From a checkpoint of a small transformer trained on Wikipedia: 26 layers.
Each number is 128 + 32 x the weight over its row's rms, rounded and kept within 0 to 255. Layers, rows and columns count from 0. The size above them is the row's rms in percent of the matrix's.

# layer 12 attention query, 128x128, rms 0.159, rows 116-127, columns 96-127
size [ 86 102 111  97 111  92 103 110 118 100 111  97]
[[128 176  96 105 152 120  87 141 154 189 109 184 150 112 162 176 196 210 159 118 121 140 174  95 100 134 117 154 183 120 137 145]
 [159 106  98 125 115 103  85 161 106 118 132 134 201  71 141  58 149 126 112 128 142 144 156 133 145 132 120 155 129  78 101 120]
 [135 119 113 151  76  76 183  69 206 145 137 134  91 137 107 107  83  56 137 109 125 151 155 153 116 217 131 160 113 129 135  90]
 [138 126 116 126 129  74 136 138 126 102  91 180  99 126 130 143  56 157 124 103 129 161 142 155 125  94 119 142 156 158  61 169]
 [ 93 162 122 103 115 107 141 135 124  97 113 121  86 158 128 133 146  88  88  72 100 210 143  84  82 108 113 122 207 107 111  88]
 [127 110 127 135 116 136 138 167  69 131 142  95 124 119 138 186 138 164 150 145 103  91 198 116 127 124 171 170 119  76 153 104]
 [108 133  83 183 128 139 132 104 134 124 177 190 110 134  96 156 158 132  65 114 120  73  99 171 141 167 179 110 102 175 120 130]
 [115 149 128 143  98 137  89 138 142 107 128 107 169 117 156 104  97 108 114 102  64 110 170 155 141 143 220 138 118 128 140  86]
 [151 107 132 128 157 156 129 112 160  65 113 154 169 111 133  75  78 155  98 127 157 167  85 146 114 108 142  90 153 107  74 106]
 [171 115 179 170  74 108 145 132 131 180 127 111  87 104 124  90 117 137 105 141 101 139 160 121 105 136 167 111 104 114 124 129]
 [ 94 187 162 137 114 120 154 187  44 111  82 172 164 182 159 113 137 146 153 141 131 193 176 156 132 143 141 107 107  82 130 121]
 [ 82 147 152 127 115 204  99 160 181 114 135 102 115  68  70  80 143 146 116 123  75 108 109 150  88  91 131  98 103 101 107  69]]
# layer 12 attention key, 128x128, rms 0.161, rows 116-127, columns 96-127
size [ 93 105 103  95 109  90 112 103 106 110 107  95]
[[133 158 118 149 107 172  91 116 132 171 154 140 129 105 141 175 170 185 101 109 125 126 126 138 147  98  97 155 137 104 176 106]
 [103  70  86 132 130  96 127 149 108 124 118 145 129  64 145  70 152 150 170 159 145  96 134 112 184 144 143 173 131 137  87 144]
 [152  75 112 126 119 111  87 105 168 140 114 144 120 112 124  91 139  99 157 179 134 155  84 124  94 119 121  91 129 142 136 181]
 [158 102  92 115 148 105 163 121 182 129  88 164 136  97 158 132 124 178 147  90 112 112 129 123  92 172  92 162 158 123 135 150]
 [ 74 128  99 133 103 153 142 124 121 112 103  98 105 186 141  92 141 125 150 103 178 162 167 135  94 130 114 130 161  84 160  55]
 [145 148 113 143 143 105 142  96 119 129 135 183 164 146  76 152 142 113 134 171 173 112 164 124 164  47 118 120  51  93 140  72]
 [161 158  65 168  77 151 104 153 144 140 162  73 169  93 134  96 156 160  66 129 144  76 114 190 119 191 119 137 110 101 148 112]
 [102 138 144 113 122 161 151 162 164 120  71 115 161 103 145 110 134 199 163 149 109 148 102 135 119  95 145 144 179 150 116  73]
 [140  86 128  76 159 121 167 104 179  93 125 153 166 161 173  83  78  91 105 113 137 164  81 136  93  89 152 117 130 113  69 127]
 [192 191 100 157  55 149 201 105 159 169 118 107 121 148 125 144 105 114 162 141 142 147 113  87 114 202 169 149 134 121 133  95]
 [133 172 112 103 150 144  84 196 117 130 141 144 130 137 215  90 157  81 157 175 122 228 152 132 124 146 101  89 160 140  95 117]
 [126 130 143 103  78 149 111 110 208 154 131  80  92 103 104  56  89 121 114 100 104 122 136 111 118  82 131 138  81 184  59 112]]
# layer 12 attention value, 128x128, rms 0.12, rows 64-98, columns 96-127
size [ 95  83  95  90 100  96 103 119  92 106 104  86 108  94  99  90  81  94  89 108  95  95 106 116  95  93  94  91  93  99  92  95 115  93  97]
[[129 146  98  90 154 122  89  76 113 122 133 142 151  85 136 132  88 148 117 104 109 166  91 124 172 149 182 150 147 120  99 147]
 [115 180 156 154 170 153  93 144 141  86 157 108  91 105 111  97 153  46 191 122 112 129 204 119  84 135 100  98 141 104 164 162]
 [ 73 176 113 103 148 140 147 123 158 104  65  96 161 131 107 174 119  85 134  59 159 160 115  93 151  55 104 134 134 159 134 112]
 [118 113 199 153  79 140  87 138 130  89 140 167 176 112 136 132 115 119 169 160 115 147 139 105 125 142 137 144  87 152 110 122]
 [106 194 158 174  90 120 158 150 137 153 104 129 142 187 140 142 139 112 144  80 109 109 132 151 117 153 141 128  69 142 131 147]
 [183 108 132 155  46 183 134 109 149 173 177 138 165 137 169 126 104 127 217 114 163 163 114 142 126  85  99 110  69 111 135 151]
 [173  97  79 145 210 117 162 110  73  90  94 116 137  65 126  87  99 107 118  62 152 103 152 116 134 137 156  99 154  83 187 103]
 [146  79 145 162 197 134 102 140 116 126 126 143 112 145 148  69 110 134 130 204 122 138  79 114 125 113 153 133 160  81 158 140]
 [ 87 120 217 146 121 169 120  96 125 131 184 136 101 141 194 139 152 104 134 151 100 174 109 135 117 143 137 151 180 173 100 135]
 [ 87 104 151 100 186 128 161 134 121 159  90 126 117  62 101 135  98 193 154 167 166 104 139 149 123 116 112 105 135 192 139 138]
 [132 150  64  95 119 169 121 148 133 145 141 148 123 107 119 146  93 160 145 126 145  97  77 159 110 125  70 156  70 138 164  97]
 [137 120 163 109  90 164 103 117 149 151  90 135 172 135 198 116 129 163 134 109 124 138 114 128 155 117  77 170 179 142 156 133]
 [130 113 105 100 123 144 144 180 102 182 125 105 158 106 120 164 103 195 114 142 124 138 126 206  90  60 105 103 104 155 111 117]
 [ 63 224 158 131 129 155  96  68 137 143 113 132 126 131  97 150  92 153 138 122 131 113 154  71  70 113 101 146 113 121  80 131]
 [152 145  97 112  92 111  92  90 167  79  72 106 122 139 121 188 131 123 157 103 145 104 162 129  94 105 180 176 167 170 175 163]
 [139 113  94 105 127  99 132 122 119 218 168 160 145  89 106 136 159 141 125 131 170 123  95 140 136 113 166 144 104 101 111 174]
 [169 136  88 168 138 159 140 106 130 143 127 158 174  25  98 133 102  96 124 148 137  99 136 102 158 107 114 131 152 160  46  66]
 [118 112 113  91 143 112 121 106 133 162 118 115 131 160 136 168 112  72 176 101 159  97 105 153 152 162 132 151  96 100 151  69]
 [122 139 129 175 134 109 140 125 185 129 173 120 166 152 110 157 106 146 117 101  58 122 168  93 175 136 131 177 176 152  62 143]
 [165 126 107 147 186 104 176 163  97 125 111 145  94 131 191 148  52 104 150  64 208 147 161 125 119 171 158 123  96  77 148 127]
 [137 138  85 138 101 109 146 164 164 108 117 139 113 142 136 129 162  84 123 130 163 118 111 115 111 193 145 107 132 183 169 128]
 [212  89 128 115  95 124 128 120 144 133  94 133 144  78 113 130  84 106  92 114 131 123 117  98 114 140 115  88 134 107 164 124]
 [103 161 126 106 144 110 144 128 139 108 138 100 111 143 130 151 129 144 119 106 122  87 120 160 102 141 163  96 173 127 120 119]
 [126 153 148 137 135 137 123 149  92  31 159 121 195 106 105 129 126 120 149 146 143 167 169 136  69 154 112 190 139 128 146 121]
 [ 95 123 133 126 128 105 114  93 105 161 124  84  86 127 140 170 191 150 144 134  35 133 160 144 143  84  89 116 152 166 123  87]
 [145 108  64 122 157 146 111 106 125 101 108 145 124  79  98 146 137  87 143 124 144  89 158 139  48 137 205 106 102 152 106 116]
 [128 137 124 122 100 119 145 132  93 143 154 137 126 144  86  42 154 135 144 175 156 154 140 173 160 133 140 123  74 145  97 135]
 [156 129 137 110 152 118  77  93 109 148 134 179 147 185 203 130 114 115 166 133  90 154 128 126 158 149 106 103 116 122 140 116]
 [ 88 120 139 101 161 181 119 137 147 122  48 134  96  92 101 123 121  88 118  58 121  86 166 123 157 151 176 123 128 156  94 107]
 [ 74 118 105 153  96 102 104 171 141 126 136 106 118 110 141  95 103 240 143 113 112 112 125 135  89  45 104 116 135 134 182 140]
 [ 75 151 118 151 156 150 158 169 170 133 139 170 146 142 173 132 132 180 147 105  67 115 167  86 143 112 134 162 149 160 124 112]
 [ 96 134 130 144 100 153 196 111 151 145 117 112 162 141 128 133 132 157 169 129 144 102 110 140 125 137 176 119 156 166 109 127]
 [146 134 139 132  82 138 117 177 113 140 147 159  99 135 185 118 130 139  98  92  80 110 143 136 186 115 149 181 142 154  93 103]
 [127 180  75 178 133  88 120 116 122 137 111 161 103 152 128  84  98 110 156 138 139 113 177 125 128 170  87 118  81 192 129 135]
 [117 159 204 173 125 137 158 118 118 195 138 109 110 115 109  85 145 111 134 199 120  86 145 130 144 148 136 120 187 155 100 106]]
# layer 12 attention output (transposed), 128x128, rms 0.147, rows 64-97, columns 96-127
size [102  86  91  99 101  96 106 121  95 109 107  87 111 102  97  97  79 103  94 109 101  91 102 115 103  96  98  93  93  96  88  91 115  90]
[[171 112 169 145 160  94  99 150 165 102 122 129 151 125  73  76 182 128  84 105 115  83 188 113  69  77 133 152  84 114  70 108]
 [211 110 115 169 121  95 218 125 151 155 118 121 151 133 140 131 124 126 103 102 139 165  99 130 121  81 150  76 107 110 142 116]
 [209 103 132 160 134 128 128 130 180 129 139 107 171 133 106  93 173 189 129 146 141 101 143 135  86 141 115 157 188  64 147 113]
 [123 120  89  99 206 135 117 107 133 146 110 137  74 141 130 120  79 116  79 105  91  58 153 131 176  85 154 174 192 123 139 152]
 [ 99 118 141  69 111 111 123 101 124 120 139  89 149  91 125 104 152 110 129 131 124 132  83 169 121 134 168  82 118 128  88 114]
 [121 138 130 152 182  75 150 155 111 120  68 139 113 166 191 138 172 171 133 184  90 123 149 136 126 186 124 150 153 149 173 147]
 [187 154 140 110 175  81 127 179 124 162 192 118  98 180 156 113 151 148 143 149 155 188  94 147  84 107 119 152 130 109 118 134]
 [ 56 115 158  64 111 114 156 118 100 104 125 114 119 143 159 177 110  67  39  99 151 109 124  95 180  93 141 118 140 171 128 165]
 [118 131  64  99 131  94 149 120 171 108 105 209 150 112  99 161 148 140 127 117 143 113  97 174 170 171 195 113 128  97 134 105]
 [160 128  73 148 132 103  66 123 128  99 150 147 136 124 140 163 187  49  81 135  96 116 140 131 153 138 128 112 106  75  73 102]
 [130 137 156 158 154  35  88 103 188 107  78  91 136  86 157 184 116 112 133 109 106 132 179  94 124 148 175 135 156 171 110 100]
 [ 71 170 107 109 122 133 129 133  78  62 134 117 120 138 119  72 113  90 124  98 132  91 124 142 126  97 116 129 126 146  70  91]
 [ 82 134 107 127 145 124 128  44 128 107 106 121  98 145 102 119 154 103 149 185 132 181 151  77 102 195 145 164 126 100 130 136]
 [193  35 103 127 169 117 118 149 151 105 133 109 149 134 121 126 117  97 133 146  57 163 127 103  73 119 168 100 121 144 128 123]
 [201 102 129 145 155 184 152 135 154 140 200 129 131 115 151 146 165 171 123 113 103 143  83 107 119 166  67  74 164 121 129 107]
 [ 95  96 171 155  96 119  90 138 124  74  81 109  97 175 161 136  98 132 115 157  87 142 187 121 162 118 120 141 125 174 173 132]
 [ 64 146 160  44  95 111  96 149 102  71 153 107  92 161 138 152 137 133 128 103 119 175 157 115 112 162  91 110 162 117 162 160]
 [ 97 138 124 121 197 102 161 120 126 121 167 127 108 155  83 104 160 121 151 141 115 119 139 106  95 101 109 137 134 150 146 156]
 [156 136 157 129 121 129 142 120 115 137 137 155 146 101 126 185 168 147 127 199 198 114  98 182  66 164 140 129  77 131 172 128]
 [181 127 124 158 154 149 137 163  94  83 150 144 156 117 168  73 212 150 124 218 112 116  92 133 140 111 133 133 110 112 108 152]
 [135 160  92 145  72 123 132 139 156 131 137 168 122 105 140 120 133 156 194  69  91 138 118 218 170  76 124 143 149 168  94 103]
 [120 177 135 153 173 125  78 140 182 181 191 124 109 127 122 141 181 157 168  64 184 116 161 153 170 161 112 188 171 167 137 135]
 [150  96  63 134 130 147 111 144 144 112 131 161 152 111 159 113 147 113 158  81 111 164 134 124 151 134 133 113 131 101 131 168]
 [199 105 140 140 192 146 149  91 155 185  97 123  69 157 149 139 129 177 105 189 140 161 151 112 179 105 135 107  73 117  72 112]
 [ 88 122 176 110  43 165 140 155 152 146  98 201  86 147  82 109  82  80  94 156 173 144 112 165  96 168 150 111 132  93 105  89]
 [135 127 165 121 156 123 134 181 101 136 160 154 137 165 152 131 137 117  95  98  88 161 183  86 211 166 128 147 143  71  94 132]
 [104 155 147 144  93 137 173 128 106 144 112  77  98 118 150 190 131 111 107 124  44  77 120 150  92  97 131  77 130 144 129 122]
 [ 93 136 166 125 131 158 134 174 111 115 163  90 112 134 100 116 146  81  51 130 137  82 165  63 151 108 157 136 118 120 162 102]
 [132 159 172  93 143 113  64  64  87 105 161 151 105 118 103  97 127  79  63 131 137 169 105 158 127 107  85 128 183 116 133 161]
 [174 120 116 172 156 129 117  80 111 135 149 142 133  73 207 160 150 129  83 166 134 158 173 119  85 133 136 166 148 142 164 117]
 [ 86 119 165  90 130  86 135 119  63 113 142 160 111 114 117 145 103  88 104 170 124 113  80 190 140  85 165 132 130 112  78 129]
 [136  91  92 126 165  68  84 154  83  92 160 153 127  90 179 108 121 177 139  76 136 140 150  84 115 108  61 118  78 130 156  98]
 [ 47 152 157  97 123  94  66 130 160  93 124 141 158 117  87 166 117 125  58 122 133 136  85 106 123 111 148  83 130 150 106  91]
 [124 125  93 143 102 181 182 120 159  93 175  95 118 113 158 197 113 102 132 113  80 111 101 157 152 156 160  90 123 105 110 101]]